Weights of a small GPT-style language model, trained from scratch on English Wikipedia: 14 layers.
Each number is 128 + 24 x the weight over the matrix's rms, rounded and kept within 0 to 255. Layers, rows and columns count from 0. Numbers have three digits each.

# layer 3 MLP down (transposed), 1024x256, rms 0.108, rows 728-834, columns 128-191
115115095161109131071128092101111091112144143128173112132108154123090131112174111119155159170124123134137147100117148129118130085116109151077115126111164103135101126130085137143103141179139100
114114093122129131110168132151135079089138130104129101097125080091158138128135106126113143103091058096138141139115104158103159105099147111110141151107127130107135172137124143147153133167130151
114120142125142127109185126183140142094107120141124143085143133119080124113097179146131153163127146084186120152140094121133139134159087122112137186130109118123143099102100056148132166090145099
138134139120136094140145123121107156122117118112155146108104138111141127125145151157131134179174132076137078104096148159108082115110150154147116137112145146093128138093137152110114151112097161
114130085128145098101121155059128128129118106097145121140137109116150110120133091125154139107158120110105103074133127092127120129134125127092106127115132120198124122166127082144119116152143174
133150138111103107106097118091107174123104139101124169114119140151141149113130115084146082071112102094085141142146137138142176128156115154114072127174137141129132132131132140131086090116064130
116135090139165069145106147164115138126109118108138126176108120131132132158140113116187098122109135104115177143137113140150124140145136118069135114094124180187125100141141143099126145132140143
137120098103172106118177146086115111081165114136145096129150135122128129149142125135138164138097126158103142086136132123119102134116106122115145132121132121147150135182130127105079144125139150
168147165113123102101133092172130129124167089141116112136118127102093111137135098158174079114138157135148142144119095135176118133132115159093116121112146144158124154118115116113084130117118113
141103104117142108150123135110139106143158118130176112115094114149103139096156125121070177128159141107095140110087127108117080092111140071102127127092142133088137117142066083087132161138126137
165144126149130131125112112115127142123128151118112152110101110126153102129095149121120099122168098133135082147111148152103130132149109121126165150191142173120101171150103084122130134127150110
132132125103139095113104079100162083137143100103107135112097120079158151130109123125149139092103199139122169132061136169179138129123139161115137141157163155151134120119144107133122122146120151
140130138131137139125137089074154114082104102120088135139059145095128130131126125147140129139150134118131129122095149132114112087123122108101128159131116096125130128110102080140118117154118123
072158083135095142117123056114160152144136095118155109145119151138110121140144122119145151144116145089104171151123128130127190115138121133145098124174128172142119141103102155143107141138138078
163156118102112139101151155089130075134125064129115169167110175124129159170137123170124124157144124131097101102107117119190126119102132139196116102140092136151152154175181121156012103127168106
119155126138129140104134121179089115115100121109101131122074149233113145191120112125092168141190120115103137101118138156117133136103148106133144127134124131107120085164111136137138140086102163
119135134092123149143139117144114108142158088147124143131125098100164133101117135144114168128111104131137151111123121140144125139119166121127109126117144120111160119171089073123106130122116134
140114092125168118122146141164156159099101167137110136136155157137149115146124129115130141132134126129158125098136095125101129139093151166139125109140112125126102143137107142097139127161130124
153119093132149116109157088163130117120125123149121135122103134080078127143118119146178087108132176137149170151134088157124157128162116114076117122091153136138167129176148100137099144137173150
106140131109137182146116123098073139146095097103116147082105129119120107116098101179104152111140142156131124128142144130142125126114086115148151115131143134098147136132112133165153102138084104
146177073130114127127117139138131133138128112140121116130120130081126133149142074138095135133146168161161072101064171118150138079140145143114134173144132136134141121128065151123115116138181117
138128080134147121130115126131134102149130123125142135115130139096137115129162123134098125122129128145152113139140137097135129113151160126123131079133138130143167116157144075120081122108097118
127122124089131134087101119125142142125109121087113117147113119097158134145120148117088109121131125126142064114139084113181092107134132165152115106128135159120108160184094125157080151136128106
122124131147102140129104098141079157150100134095126152132108172151135115119148098161092158106104135192150126212122106135148134109135106095162162147167114114198101187085114142127112152132098102
117144091121167137095102156133138126086092138121115131093147087125186118129135176132107108119125104125130133140089130141140094127106120114070140129108141125113150169167141132137116131128131093
126120137133108069154111145128095138125151120114101160092104136165190141110110163113102127129143129132117098091147121125124097115119111134134147107093147128140120171140107127082162118136106115
157103144112131125138105134110109114129122113112160144103148105168146118104108106129110129111112130112091133090156143164116141142133095135137150121145134135171135146102099083158133126152132108
142133129134137112120165117138128149137087115146140096126103130087115166128129148130105075162065129106106123115112130127137152081177144124142185101128086115066136117187092108108127125180133110
111123100113150136137095165115124100134106157102133142132122150107139113103138104116136149130141119126153116108138150147119128100146126130171143083120168095110150098155135107139130136138116150
151103089132126108127132083155119106130114129127154081147122162099114085140138122112145133084131148170139123131135084128128156129141118149132113133118121126138137132160138121128084124174147112
100116145109120147126136105172123132117162099152120137143103153113129116140118111135213090128108126140110160134111120109136146111149110098093128130116116163118124140141140111096126130083118132
159125177150139145119141088090157179130117174129127111098127123104091159116128158084108088084136071162109089130179185104088147139148140114111151101145189148121109152133068123132131091165090146
117109095130108125123110132153134169127138104133109129137104128082088114167162141144156167150145124095110168150109123134164144103125121126150172086123107149117116125143117100130099157162169128
146157093102126107148075120098125129166160150117159167138157120126126161136105137121092137114145115151132131125125101201112131133168114116148162097088131136136118115105132111086116129130136131
163146151109116104164139148131109138124148123146108139098137112138129102140154126141134122123137174154152143088130102122103135124118150100140153097165109168110128123123134136129144155138142141
114131157099141155147147084110123129186129131112147135090130150107164133134149146117151112114102132122126171153118148130143144175126120156172085126147122139086139166141124142114137133127115096
158130145131137135112182136101103116115112172129105164117125167152138104128189106116124119138135059126158146115147118160136145110104141108133145147115084126107121166128143127118173132129111118
171151156125135129122145125142123147128142160155127150204146129142140097093131140114134109092135116153111153111132131133105126139139104143141133159104129110117144102087105158114087163167137100
166119091136111146116097182157173080115097134119099107111123131104159149135105101134192119183105137141150189162129121130150144146151107094151111123148135154157172106156152147106156121078113140
160107134104145104132109094094093137137052125123163152154134157137121135132161131102127126155150141107121141166126149144158164121111149150139089111117117113131142134150110145156101147141099111
149094103090115138094112109164115154150100131097101116142119105130180169156135154110125178148138126113124141111073159092095118106136144151150134064113084158109124093145130120125125095131110134
098133112103090144143138141111135118118131113099122096144143130122151116085099141134109118109172132112089117120137098113141142144101151150126099128140091066128148142130130143135118114150104110
153092119104161129133139147127126166120127144129171127167118121113155104137156105143189113165158160153106176086165166153084121186119116087109108155124202164086159138103151090094131153129150121
130133125132140088123151136111089121099146104127111113112075150145120066150116101105157181127142160113143122139092093134117121103145121135142132148134113123117162119167116135089097104131119169
114119137126137105095102098155130138134119122160156121137108169081126116139160079156129150094125190152122104096096146104139134136134138125107130149087130129111142164136123121157090156144126132
134150126109124154114125119092095161133102102116102141145120115113111128116122098107100141110133090148117124108105097136124106139103135128156107114145134126092194175128126087110130139103130150
124070126150109153155110129165119096089136149094119152072103149108166099161132159153130153077112130095169102127156101154137116129116126115154134133172143116165130101132122155081123146126157150
101106134139138111142180162077103138132115147131125122085078101131118093146186104144139125123139122091162098123155105104105119143150135141124162145123128121185069128118128117112123171168152129
149102126121147111164136125123143117131109133099156134156149124138135122095129106112132162146148152130132127145133111114131188168105142158147095106112106141148146092116127112142129125157118111
155135083155121133157112136135081128117100124133076134124114126160120116101133108124145144136157122110128150119128117137110128115124126128121113178130150132114127120085137127119123125106112155
138136137117141097103147104108187136102123116134112119110115133154140085136196127147113125128150158082115095139066143130155126139102103122141156155150093094134127106124148133147140124155124117
079096106123120130114144078162149104126128093116163105131118136106074118133155104152156133144155147103168091148135183142127161168114102137142146091162164108107142075086110128127099138131125154
137120128086109100151120138145131121152170102144147120102175099125118134104133132056108158117102135112129152100119127139114107116137119088145126141134119121148127149114159085163131074113151090
135133128071087122120174137093105136126150145116112093131139156122135124128123135069105145121152142126152160098180151143130140104151163128108146082069112111095150147104138129128138081141176113
102095121142078143144147144128119157190098135079124158153138097091113169120133107128112147105115087099130102136122143160148126107143125100176132124117141141136198100132133088148133112137131129
116151125199160075150116153151135113165112112122134123100085100147181107150128148125077153125143167145092137168110127102141109108132124106122170122167117144118125181123115135112189153121130135
118154134081127118100190126119165119120163148142100143118140134101121111154141113134154124148185102177169106120139163091169139121122127142082116148127091149112110127126104139093146113106127149
086157119097110171146158093140134161129169156129150124114119070131095138112170101158127140134107150080110149106172133122157144143121121135156097151119089104116114158126166123177134109157116114
129135162114102146092160141104129147142119124117159153155128147103100156124114120099137135141115117084134129150108164106131139109129115108148107118106098119125140128104107136171136138140126128
143145122145134128123121137127118120123115113129125118115125112109110109135115152124125126112096138134098117116123148124122149121171127134113099125118118131120126142192145184122116139120163170
133145128144199135098153086162145136142128125133127109139123123088053102155135120149185091073138176132140126065093116107146145120185128094094158119151137154145118146162135108109138128116113168
172120096094113119101162128120147162109101100113114120118128151109071145155126130132151136165158119141152136139092126133137116135111118143116143133140117116123109155125105115139117133119100155
148141122132135137113138169112123138156126148065099112144136130142102078160121133147157149183156082072123141102155145147165161132152116121129147100104124131111136128159121136121105141105148132
145148108157131099166144119193132125164131111110132145139119111124078121092093160145128099063130145099186088128136082090131154154146116130159153127128110141148106120158141107135155098102134186
173109084138140072133112116135125099126143151138100146135099127108090117150098130101141163117128128145143168134163112134142131149141107120103111119129128111126124129138140130109097147136132134
145135134119097173170158105117098154157122135127126141113126120105121089121138092095130114136165090068119104158131167138159096130147113121096162153158100126086114107133101170116117136152124109
147113175108130078170133096145147111123116132094114156120119139144130093147097128149118185106180158165132107124127124148088123103143117117183131129160160103087098104129096175115143134180048149
130118116111107135143079125114134145154108120101151150098142054151139116130114125142117129096091115120113103138123120148097155133129115112141182125114120108156119155123108106158157093130106081
114106092112111123104115131161145117125129097134151100198119134129168137147098147114143127156128166134164107116143095168122131084143161085115127147134092153156114100122162145145133138147146125
141114136101121126138117147108137085169099152128142117131130113150128114095132126123097142131079113098115139122124140142119099107151140069139136123111110115134101157123152106158143137128118119
102137121164124131139120107150132127129115122083145096142171148105098148111132081134128141109172111161117113139139133177178144122148125128101060162150132131107173124123143122131151138110126116
150100102146141088121142137088133130116149116116139139113121118129166116163120136121094161132099126108107099099122123121138133105148104113122156147134128133146115099133140164117111138131126143
130109140092135111165090146107087109165115125143118165109153117161162130137151142111127118131098123130121127085101127122126135114111097118100102153132136124142159141146127123105120143101104137
154114132119147134136117171134070149091115144084104112139088124126101098132090132158141147135111114120144115120060148101120137122141151127116144101149138149137137145140124132132093131139124146
117101105122139148146178142133114146127143099123111160145135100082107136135122120117168134150145108115139127117129116131135117112124087172143103123103175134134130120162141136125109122127135131
145103095133130099123110166105115145130149075137131099141134089127108151134141139130086150151141145109109186127093127118122098111121144117124077118110076120130123145126168156117129159121112155
109129154128112177131134123154156127128124151117140140110151141122145113108129113139111178129150110129122130124154114126113139067137083136134166135108115172131151155132126127110149075141101113
118077160110181106086163132115104119116149145057189079143117095107113209129164146185160148125124149127153160134161113129164137185105206116159155125091166140108101147139083113152084153154131123
119156134138118101145102138131140140118153121119135120124143149143178113134116066120121151137142141123124123097128156128107114089109092136143142113107139135119126121162115120111117109159112136
114127122135123144162154162143150117170126134136126117151124098136115150154130143108135117110155076145166162144120108185125125115115124123120105124101145152101115126123124138117107123159096135
124134133175129087135124127112158141109098108145111145103122136100157129103096105159068115177081129123138111123121090061131108175165153103082172125132137186134125117127096128115125132168106110
154132101127095121118117143123119090112133113136129125118097139103148103147107134154155124123108150136110151133126097141154123125118147090104141105153132151133156153147149114133088111118105124
148153123123145163119092094132122168159155118132126151151127165121099109140148142138159118102131126116151171168083110149155150136117124134114138138115149144141171141141130119096104145131143142
128081115127113137160162102096140119138119142088142114101139137113132163094092152131135100114115126165167129128122059157105157132162171137130073070183114118109112117140167135103118159081177129
158103124138144081094138113163091108140153120111104168141106174151149108117085099094146157102129125082117132143126134122192126114129151152100113172101080121139131126135127128138139135134116156
135101107130137090115103148130111103121108089131174091127155127169156101087088169153177123129136144125183088112154134138141169084096103072094101133107145115112129111138132104166158176111168156
095154132104152122101109134090160120111143148163139115104120136161119136159123101136124127109113106109118164112120125103113100205138158148096143145119111128112079117128151122167122144116140133
107110079128146163105127111162137123093126133136156150127157168101103113148133160123145098161111143140082141115085137099131108158118107178159105126135081110108139117126135081142098136120112119
122102126132114143138158147184089102156150105161117137082156141093121131152099154117129135117099142105173088132124138155126128117135158143092145110114130108066141132143111140122122140105118131
110106177149167081117146107114125152101152110171218138085123175143134114122123131103140119099119120169106109121149142152108141158135073104120132153095152130172111115101146166121133134138112136
129144167115134109149138150109120125161119124100166143084102134170096139106104119063129078115147116120163109105120086149144170135152092092111136102140136114139159080139159107144156132125094130
149124086129116138116105110119113152158127133144088113115136124123144170120151145153129145117112093123145190135104137094101122115128118081132132130142125147135115127109125123122118131101094156
122152138106154096159137124147104098104144155150146131172165102133094112113182130100157117134132119107165151114152095149138163150103147162116131142103152097119136108115117141128099169165162151
128120161134120121142131134114111153120103115128122141160137143115139105140120101148131141155136172086100154097166104132105131109142065141140180114145140158123186181141143114090137141151150129
152102139157164086136128139135098096152114107164070155073108137126163109152135111115129117093140095138133119160112106142142113109156198128108136126137095105155160135141124134078088092131128144
064109098145080157105126154105142137123192133113141128126147148123192066129124116113147139139125129093114134086138101132155164080063113161128163126151144185124155128152142115090138124187118117
094131119107110123100076168123106111124140104125114142104124116116125148138155121129109138099139125121149165077136165120106099160124073127154107093128114181146137127155072136181147133109125093
152110131172085139151203129139130091139123097131159145141108136145129168133121145122145152156107158126116158156144091127150156142174114090153098143135126153147128148151137156104149113110120137
176141113143096115129158077130112103145110086149119135101129149082136130114146093069153144120138144107124139169149117103124134108136134111099146106117115124150148152160119099114143149145152109
139118136104127108132141115127098150157171146140085138093139113142117140124076159121137167131114094104164142123112090141123128127131115116138120112079160114140105149124105146129080130096103128
141095158158132105098154087135150175120092103162133087116097153115160099136139076168192148176091174111104131130150066121107169126145154147123123144133085147143118094130139168075141139123155145
131137138093100155127084117118082134157081153100063173134164157150093122089172114074144148134136165142143168111175110122152139111112075156121136141168146097086149142096051139126137131172114118
123100143182113088146104100139146130163135155110146091117064183099132089139120178108144109094108132153119132154129132080111141119169115121158116122137145106184145101185132113098137083154098120
155108127141136124106156130112171101153132160147138134100103078083141124153115131157108142121132135131113133137122119120094120109160116141154134125137152157139147154112163119081077159102129119
119091157103123124137135120081121122152102163093175114115109092104120132118146099124165097129092088096136102131114146119153141092117158118117128080120175114145123104115155091118143145138119126
112118107150116146130193117130123128140145131143133169124128157139163154167176121102073100090118096125138143183166142169136107149116098102119146139125151108144118095153182161091129109155134160
127080117142137102068112089150162110167173113098146090123128159107163157141128146065116136119119157134134126132123105080150112124137140120091101162119149134169097146157137144105168152158141131
# layer 3 MLP up, 1024x256, rms 0.122, rows 729-835, columns 128-191
102138127126114083177114111145121140107119186135122120136153161106131159090143127124140146132133103163137169140126076128130107097150162155125102100136108108138147082139092127090115084104102126
090088107150175138135138121132170138134161160121159156185112096160146162115116120134131161080122108150092093157104137109121167141059143120113090100092133156149139145146076140159121078128125072
104106122134165087107127096149176138121094158129175144121106121139167151119138154136143147136143098102068120183121143150145111142155153150093135132165127138190071047114110140152130126140102094
166135202136178120150120135139115159117096118162130174112099120147111104108133107136138099077086103096129111141103142178077092118126129135119152144093145142132108110109081178098146081123113114
159101144118096116162117116120148113120141134140120141122123140098190187147113108111117112089082104157104150144171071144152192201132123130164117116138102149113124114107119105154132156123138117
089078138135116134136136089124130156150106128176134108139123099167132166160129160126174142128147138130146110163109110160143146159122154135122090124142148132103106119093132119139114120145103130
138164175108112150138122109091125169103177116187124137163109191125114102139155160115142139112130104124100117149177098151115103095113137145109153173109106116110159138101173145116110111149165105
088144146152107112115174137125127139122125125153136108124118138129142131102125133120124189106135118123146149139141157129130117160148169129114139108111140119130122123152146101189165126160111119
113109122140121100150109161103179150135134168130169106138148106133119131095164127142114105124098110116109160139142124082136162148161089149186128122123144129108105102109097090144144150110122136
100129166097119146138137134137144133133100116156090155149110114139112120135121122098134123121149150145102088141104110151103163135102137175142122156108113143157147102163093127163135086116151127
159068158123128103098121058151127137117158139154124161122131142108087136139108173103116084117149139082143144160152089110127120144157147147141152110109145150148150100159125121119151142094134078
069118154146132091125124185129176114139151116120133089104137066145103111085143156150154151111148132136128110132136148076104129118137111158155093118071123100124091112153147107142159135132135126
171120114114155154149119124122143093154118135121173144139126100122109151109128127178136100136112134142187146185186142146188102166114129127123159138131099177136128080124149129170129114087119111
090165181133098094087164135131127160079120148182141137157134200113124094091125096119162157142136144140111108141145119163162135153127125150174108153093049144140134113115163103142107101134155121
139136124146147219157137120119154116125104146195126189133100164176111139162108156136104102156187140097066109149077089141162158118120158123128175147133110122148100102089110101125114115104193117
104123105124161136118076121100136128075155126130118163134164141145118128101085179136142115120141117132117127139119118089132105135110104137112119103141160117133098132141101112157144170149139104
097150122137120173135104147136150113145138121128109135105115086126097140108131103174146158152101140109122104164149139109164179112133148135111142140132146144136141130130174114147128131118111139
113136137155166104179109150162133132104141120119146118120163104153160105166148183141133140125106111124123129158114166105087126125115084107134081142105131168128108140071100120096131137152094109
119144115143136104096123171093099136129114129139157121156153118091088138132145099115152092111103183118107102143138161119119145151098132120114116113146086135151133134108128136093139139134119132
120147087161157084122141129134126164149105131129143107085192170085123132151123108135091160107131129142134125135183137146102081128134103151143117085142106148152136128132114136132192117110130126
120131117149096140121115165106151152112128123183155192101132154146133121092118133142122130095166122103157123154104091137122135142138138157143145163181086149185124146115103167126126147114141106
091110097093136127095145085114147138078130175124118117125131138118131125055138125127143109110163140145138116170177109139132149132125165137148074156092131101106117120126144136145121112146125131
161164178142140132184101138146142134135105111190081142136135110131074095094142130124134082084099085145135092179105090111116147116126153128143145180110118157126127169125100111115101115081105084
125096106105093101142102165122128142126150150148151140119132177122139134097135171100102099158103130128146132152149119090130148140098100135148148092127110106119110106110122126074156142096119136
092103166135142113147142107158120107113104123134121147146147127121116145120158091113129111174139171151134127126086136121153101103160171115114136126105148094153119106149130095142109151101124131
106101103125141092146132119135135147157133135161114145111183117092107116144137166143123161078166141122148152120095107185172145133142146165127117093105116097140121158123117110138125095124136102
154127144110117137117094135150153145108164166124111142128102145078161158111112117129121063136120129156133110161100102113162153094134150138136112098129152112122126130153144171138153121099141082
106130152189163119150146132127137135137152131133135120125092155161118115144120137128143128112138120098137151121155100128099106136127134131123099115151110120147111149132143124138143111120131132
096147170128119103146097122140145130157158130102146125147114108147106148136113099126151116125134187117124119120164103109166137091108102104125119118130114120109136136139108107110128119116070137
123109114128078108144142096119115145117160109119118149120119092184100150101135119127120143119135130145121125177118116149181154158160116132129136153159092126129126131123108140138145109147136113
148154138156140169143158134159113122118152108182123147139131123124137126112125163166136080071087146108114104146111162105181139145130118143116106082150135131133131105169131143136144111123200052
176106132118151151133125149128128161126136137148126140168136100119140074127142127116111090074152160110118084154097128097162159130118167156142156160105151140149129110121165094134127134104152134
124112131133141090099128134131142125109153125116118110119128110147169143106159121153133114077162106126175125150157114121183109153172126107154128089128115117125147119083117119165154106121129138
127109101100129124117117121125117133106167116131148143160158174127135205142118122096137146100137115101119092136124153129168143112104142140136141110092134086122132131123129124105106133126155136
103129106123176119169139095123160134140139095138111122129126134139093154128141138167133131162103154159113126151138150103176098127119144171134103143148141121123135111085169119166115143136142099
079141125158186152129143143146140104125143153150142130146148197107102146115169125122162097141119093113155112137175137106136125125158149137125114122152124148129082113134151106138135125099112135
122070106140127130109128103113134136126107133098138125103137161093122163136103145113109121164165125120147152135127146127199125130145132136135149132148116125136120131093117116154145121130152112
104132112154123121129131121162138080135164157111118128128114185168100164161161133138128170169123106118172190128177101114127123126133170128158123126146149092174125082105155128178143122061149132
099161111120139143140113123113087133121171114107168109104153107161115149113126127123131128118108138122078115130135151079144149137125146128118103113163092158112138114131152160114155153125143104
081096141081177154124099089107106147101093123150133080158124132151080163131073195084120140104087113128131105128124104152120144138123121122177119140150111114119108110099127132201142112131107130
108156163128166138154145116099124146123124133113129127110153142143075143167110111135201128185114156105121140134138126136135181126158147120100147157111127105158154127129170151139140155176133108
095077132149114099133100140127203102133118193151120132144075204178149199123082124188120137127150085100117116151168072108125149169139143132132102163121158152181136121105143130137118108160178107
097156128137110152126115162155125132165152118119147126118099142113107160128150142140114101085099095136106147134141145158123140130123141119187095138089112147177140121122142138159120111153121131
147110084135146113142104098133107182148097106098165111115131117122099160126141118123139132079130131131135088111111150148133106116149147155148139154163128145146114073116131107141156115106141126
104121156184156150156144087120133092166131169178112158137132088129118118151158119083146127129140135157081084138129112148068106178082146142093097155101133093178113126123091106138123132087135078
130108107138115138114118130172124136132136119096089097135128147166164099128109128182125162055099124084126113166152126117074093148078145145122143122155096125088122126156150109137131127135161073
131142134144095115134116112125119121104168111142134093153093179158134118121125094163140148141160111117087140143112115138095183138120124156134077149127104127149157117147177116115137119128144117
125115075109163139153173164103128148120127132144113133104162124109103125129121143101120145135151138130131143155113132138133124095172142144121146118166145114111124141135087131114156105140128122
108164126133136152104160121113101092108157180132139128126161125099093167141149083158110102100133111141110163117136160168077136163119086111143102118071129102157142092137134123135103151168129121
118157133114136124130106131106195113117181185133100098134098147120132108096132112117137091092092140151141141096101071121162120067128138190174117102149123106137106097141124141155109143143123090
123110114118179194139095088138158121153157164136131108147107069084101106120152164127117164089133139157122152191108132186107132159079104155147119114129111105108105130117118121168099158076104145
081157139104120122151159135147099161105137133161097132166130106120118176096163128113104154148158161151117156126116114135182093131158114179129100148101087113149156095135149125129141112116129137
125120153163128123159133136175153137114165147144083120099109139126156117116109090166109104129148120081088091153152113105143142099107171157117129144143079142134128127141135107165107080128141119
108115137138139082109116126155140157131120188092154129110125173125141139109185140158122138137162104144133149158113128186127161118138135105110125134141098138131090123140110117113174118134107095
119108118150114144171195131110184119112134144151118088160137140108101137124126123123120125142135133117101072117157164129102104136117102132137108128136109130177152115128167126088145166097119126
124162156168150139133152098157131119136151129083112156114121107134109122148111101141141149133158144118092123130128130118133143112151133132160129130122107133114109118128099141133103097123139139
150091139149121114178134138126150119123162165168121111118132133137097118147124096114129164093102136156162120141144114141158154126094130133128098111109128116136140112152130151122115099132132140
131136137146183149121136095123125162124129110137151128149121124128125072159164122110160134109118121159093083146123143112080136129122140128110096136131143083164143122105130134112099103105137118
093120115124130103123113120124145111125126117153112100097115097095138114148133147131105106151143134137101126143124144111102157149112123147130126104117124108126147150107139061152144134113124092
142143120148185100086107179127154139150114125122073129109118164121152188182129137118094091135147112117158114145142162101140123109125137110166164142165073130107134124130134146163091118133069140
103176135133153124150126139135178153095135130099136154106099143138131176094120124129133152153099146143091118137150132119111173162127127143143104140126110120124137136122130129139178127135112120
132152104112125136141155076147153144103144123146123143142136132108136109131109155122108135158103130160142145117132091119133142194090107203146143115128136124121133158142111122145130097158090149
160099071151150123124141130146118119119157169156180111147158085101147173141101141127130117125122136186069098123115158136135159138121083132121149143149128160116147150115077150146136142129157149
162127130156107135128108139108143173154121101114143188144159167087123120124136084162143097132127174128130115126100109113139121121161122123135180143112125153147131134156138141140101098127140142
089104153161110110137110147102165185126090110108126117092143148159120135116131102138139116127121103164097171153084129142109155155123092111183082147103083159134148136129144128130115119115096110
116153173189184134117095098124181124109108140120115129143135075143132090160116185150180095140151163118103082123153128140159187103110133136156111163121114116112100083105088117139144147115106112
131121137136150132166100146108133120166144145159120108141150142137132132143120131122107176085163109084159128123098117131111145145095156146128096161110125096136123164140126103121122107148101081
125149093140156127117092111106159152148146124128108070133124112171143119123129071160121149120072136138089141117117161123164144129131139141099148101168115127155119135142164134100118153132075114
085137103154155105143117106100109132155110160097130117116138124086090145119103139152188134169112120111111103134104129148117128147151173143135117140128100101145150105175169090137136134149129098
161117111112102119137147147105123151111170180080114161143138148158132126145146132121149126095164105161129181107155081148153132165140118154132068118113132099112133133140120110129143122117078130
099101131139117105117115093136138116108160122153149155125119123117148132105103156079105126106100125148121103126083094142142125127129119126130131149100138135129114109119147093123124117105118125
070125123095132130114099144104152161135118122166147135151162125139116166102140123177144143117112130114147101160149139141184128127140138145126155146143112135158116116163175129187140116098143110
128126187117193135112088145143115126117163157128114120129117135134111161094106152163153121148132139050139128205133109116170160131116142124138111110100148155138133119162112124131141152141130113
129098142158101134139118142150152175093134125152110132117118137100127136137120108116125125160112123123078118142149100164125144145101147124158132124150117114099087140108099150134148143145111044
093152146127088095070169121127115159085112178140164138151149169073100136112145112105141098123131138110091091157151162138091114161153122113193137116113106134127111125092133146117083132162168105
150148131157137087155127121139180123125152106150140143102109142130131117118122119149120142130148129152107143160147107107126158149131108149126146103131087128153130129132130153137120127120104089
119151103101145158143134108124123176116175134122128087151136164171132181121151140122150163142138115131060157139150137140153130189107144128096137141057120128147121138161134065109167123083168069
148141139110126120126130134167109141141118123149118107112149124102106113121116102154128155141157126154118115122134099116132110148147125123153129135152119117140127133146143163131146152103114124
118158099162148112127095119139154127100143147137139139182120165136172173129107125139108138166157096124124083120101103144106134152150144196139142129130139107145089055105109128114133108093160091
120127153129121138125142115172163094099157134099089132119109119110106143086113175130127119148142128090061080162179084128045112118157141126154073128132141108110134111102151180106107102064162118
112194096129143114132152174127107119150165154136163143109095124103127130096124097105111099098139159089146104163164146140145128144131092143135139117114098108147147110169109144186114116145146145
172132112131142070105122121129114112121144107148110105103101131113123163136135154128110124086125168145081120151159110138131145113165107109102105085141131117130118100157094131134115089089138126
127128143130159103138163125186161155164099176108072095114116117108146133054093134155123126146181168129079144147098100193146140092078161119162109101060089132112113047133121143106147083150134087
103150129133142078115116129157160120158103112120107119149080136139071139145123107120166157159135148149147134120159100153171127117104119111119075137144112129183118122120150085129097090086140112
128178141138142112145142178101142174138118142117151105180141148127109179152116137121137054158074105075134115143108122145166120116080163140127134148123095132117148094097137153100146119124079116
130144191159142104104157134148120151131133160116091136112113122150121172088127085094116128099101142170111151146165113179118144122136158127145143160124136130136131099135112122122104092116139145
145082180151090111154110115177131183142112152159119108109159129112096108119121105083160106151119121102131096117158110122146172132111173109094179116128079162119094138120126132162122153122168119
146139131121197133118118116179115146137121129131123115138144131143130154117124159115131120101160148100136165136096155117132140128134152143155100109148124097132136118146124097160114155117132114
144159102128119179133149132098107118116095127076114097144137113156169123133138120161143127154100155131112163119141085108110189082148154159168127076106113114122110139075121107145155153099122104
109164110125137151146105129078128129155091206106149091147144175149158117108121136110171130137148117142125127129123143145121141164133083174170160159061139109135084124174126134142115072130090125
132114114144112138169161168183115164159123129155140129148166161158100173096143130154165130128151159124122132156141184108100149112139132102143137078122125109140099143140134147141143110144156125
111119111152126131124136176150123169139076099136149114113127171093152117102061152151122131097146132124127120165101149112101127125153118142157123115135111150149099176128155128143163121109118122
132104166162122092136107134137111093121135117120158123146092156100115131131116109145155121160111152090149116142135112095161138178095108125142157126133088160158144135077121105087105120159125119
094135134123121138130151077140147148111155136177117099137153127151117105082125138142120122121138108083149097131160131145101150166124128153149084175123148173180095139093144177159168113131136120
128157125119103119100105088120125203109128098122147113142195120130146113146132150114168142156136111156100188182114073147179139127150133163155166114137118133148124121155154116093122109153136086
116149133172103106098124145126156144139139143114131097129139141131142162132103120087132160135117162121144134155158107135123188106141130112127145150135106135152121151136101139163133160119087129
116135124133116114114121129156113139144122141140144124081148131107103157096152112118119081147157167106141113136152141102157114155124076139122125122166089132128120139105172116143165129053161122
097148115105128153175138138156185164138137125127110143142143119129093125137117150147162148116121170119081159160121086145152143134129140141114093115152143098130146133145150119097124118112114134
143139164133149133108048097104106144123136127187155144153116131091148103133074157162165095123123145128126120136162129146115085192100151130162111117133149092128102156144112147137119107133107082
077130095168182127143166128150160181136128113104130085154132107171111170102125094159133135182133122120099130143154092154109142149125138135108081119099116091168125116112134133125111092138086110
079159150168130143112080096154142179139165139108187090151165155126103125055131115182108165095117069130120135183115142114132110128079097130163098110117135145105086150141152124143103133147167105
126094141121133107144130165121131081125154162169127132187155119131168115150089118134143131112146134152127129139110146123119094135077157125100113180135121100114126140082117113120101137141138110
133127184145167117112087138115101096105125161158112139148094095132162147156130142120122143128163131146148159152152111155093139161174121179131144157109155121141149068145171140123170127144153086
104131143121130116166146141106131124160124172128146130133107116113128089110100134162115048144093102121127091182116130128183126105095107163126089127160123102140112129105142129142164111135120083
120148113179139139141139141150143122108132160148134144160152137149149149126147146106157158133145140153151098143104142156126146161135146153140151099079119112113088129121134167110153114122144109
120103159128154128132128171131102086084126129128170176122192217101141145189106152123108115143179132101153112123144099146104122097109111111129145154103057114111140142095110128124147136161152127
094135140100118145112123099135088142134137121089112094101209092095133135114143119180131139164138169095128122143140152122166150132167132133096092155130100129124129130084105152160149151126124128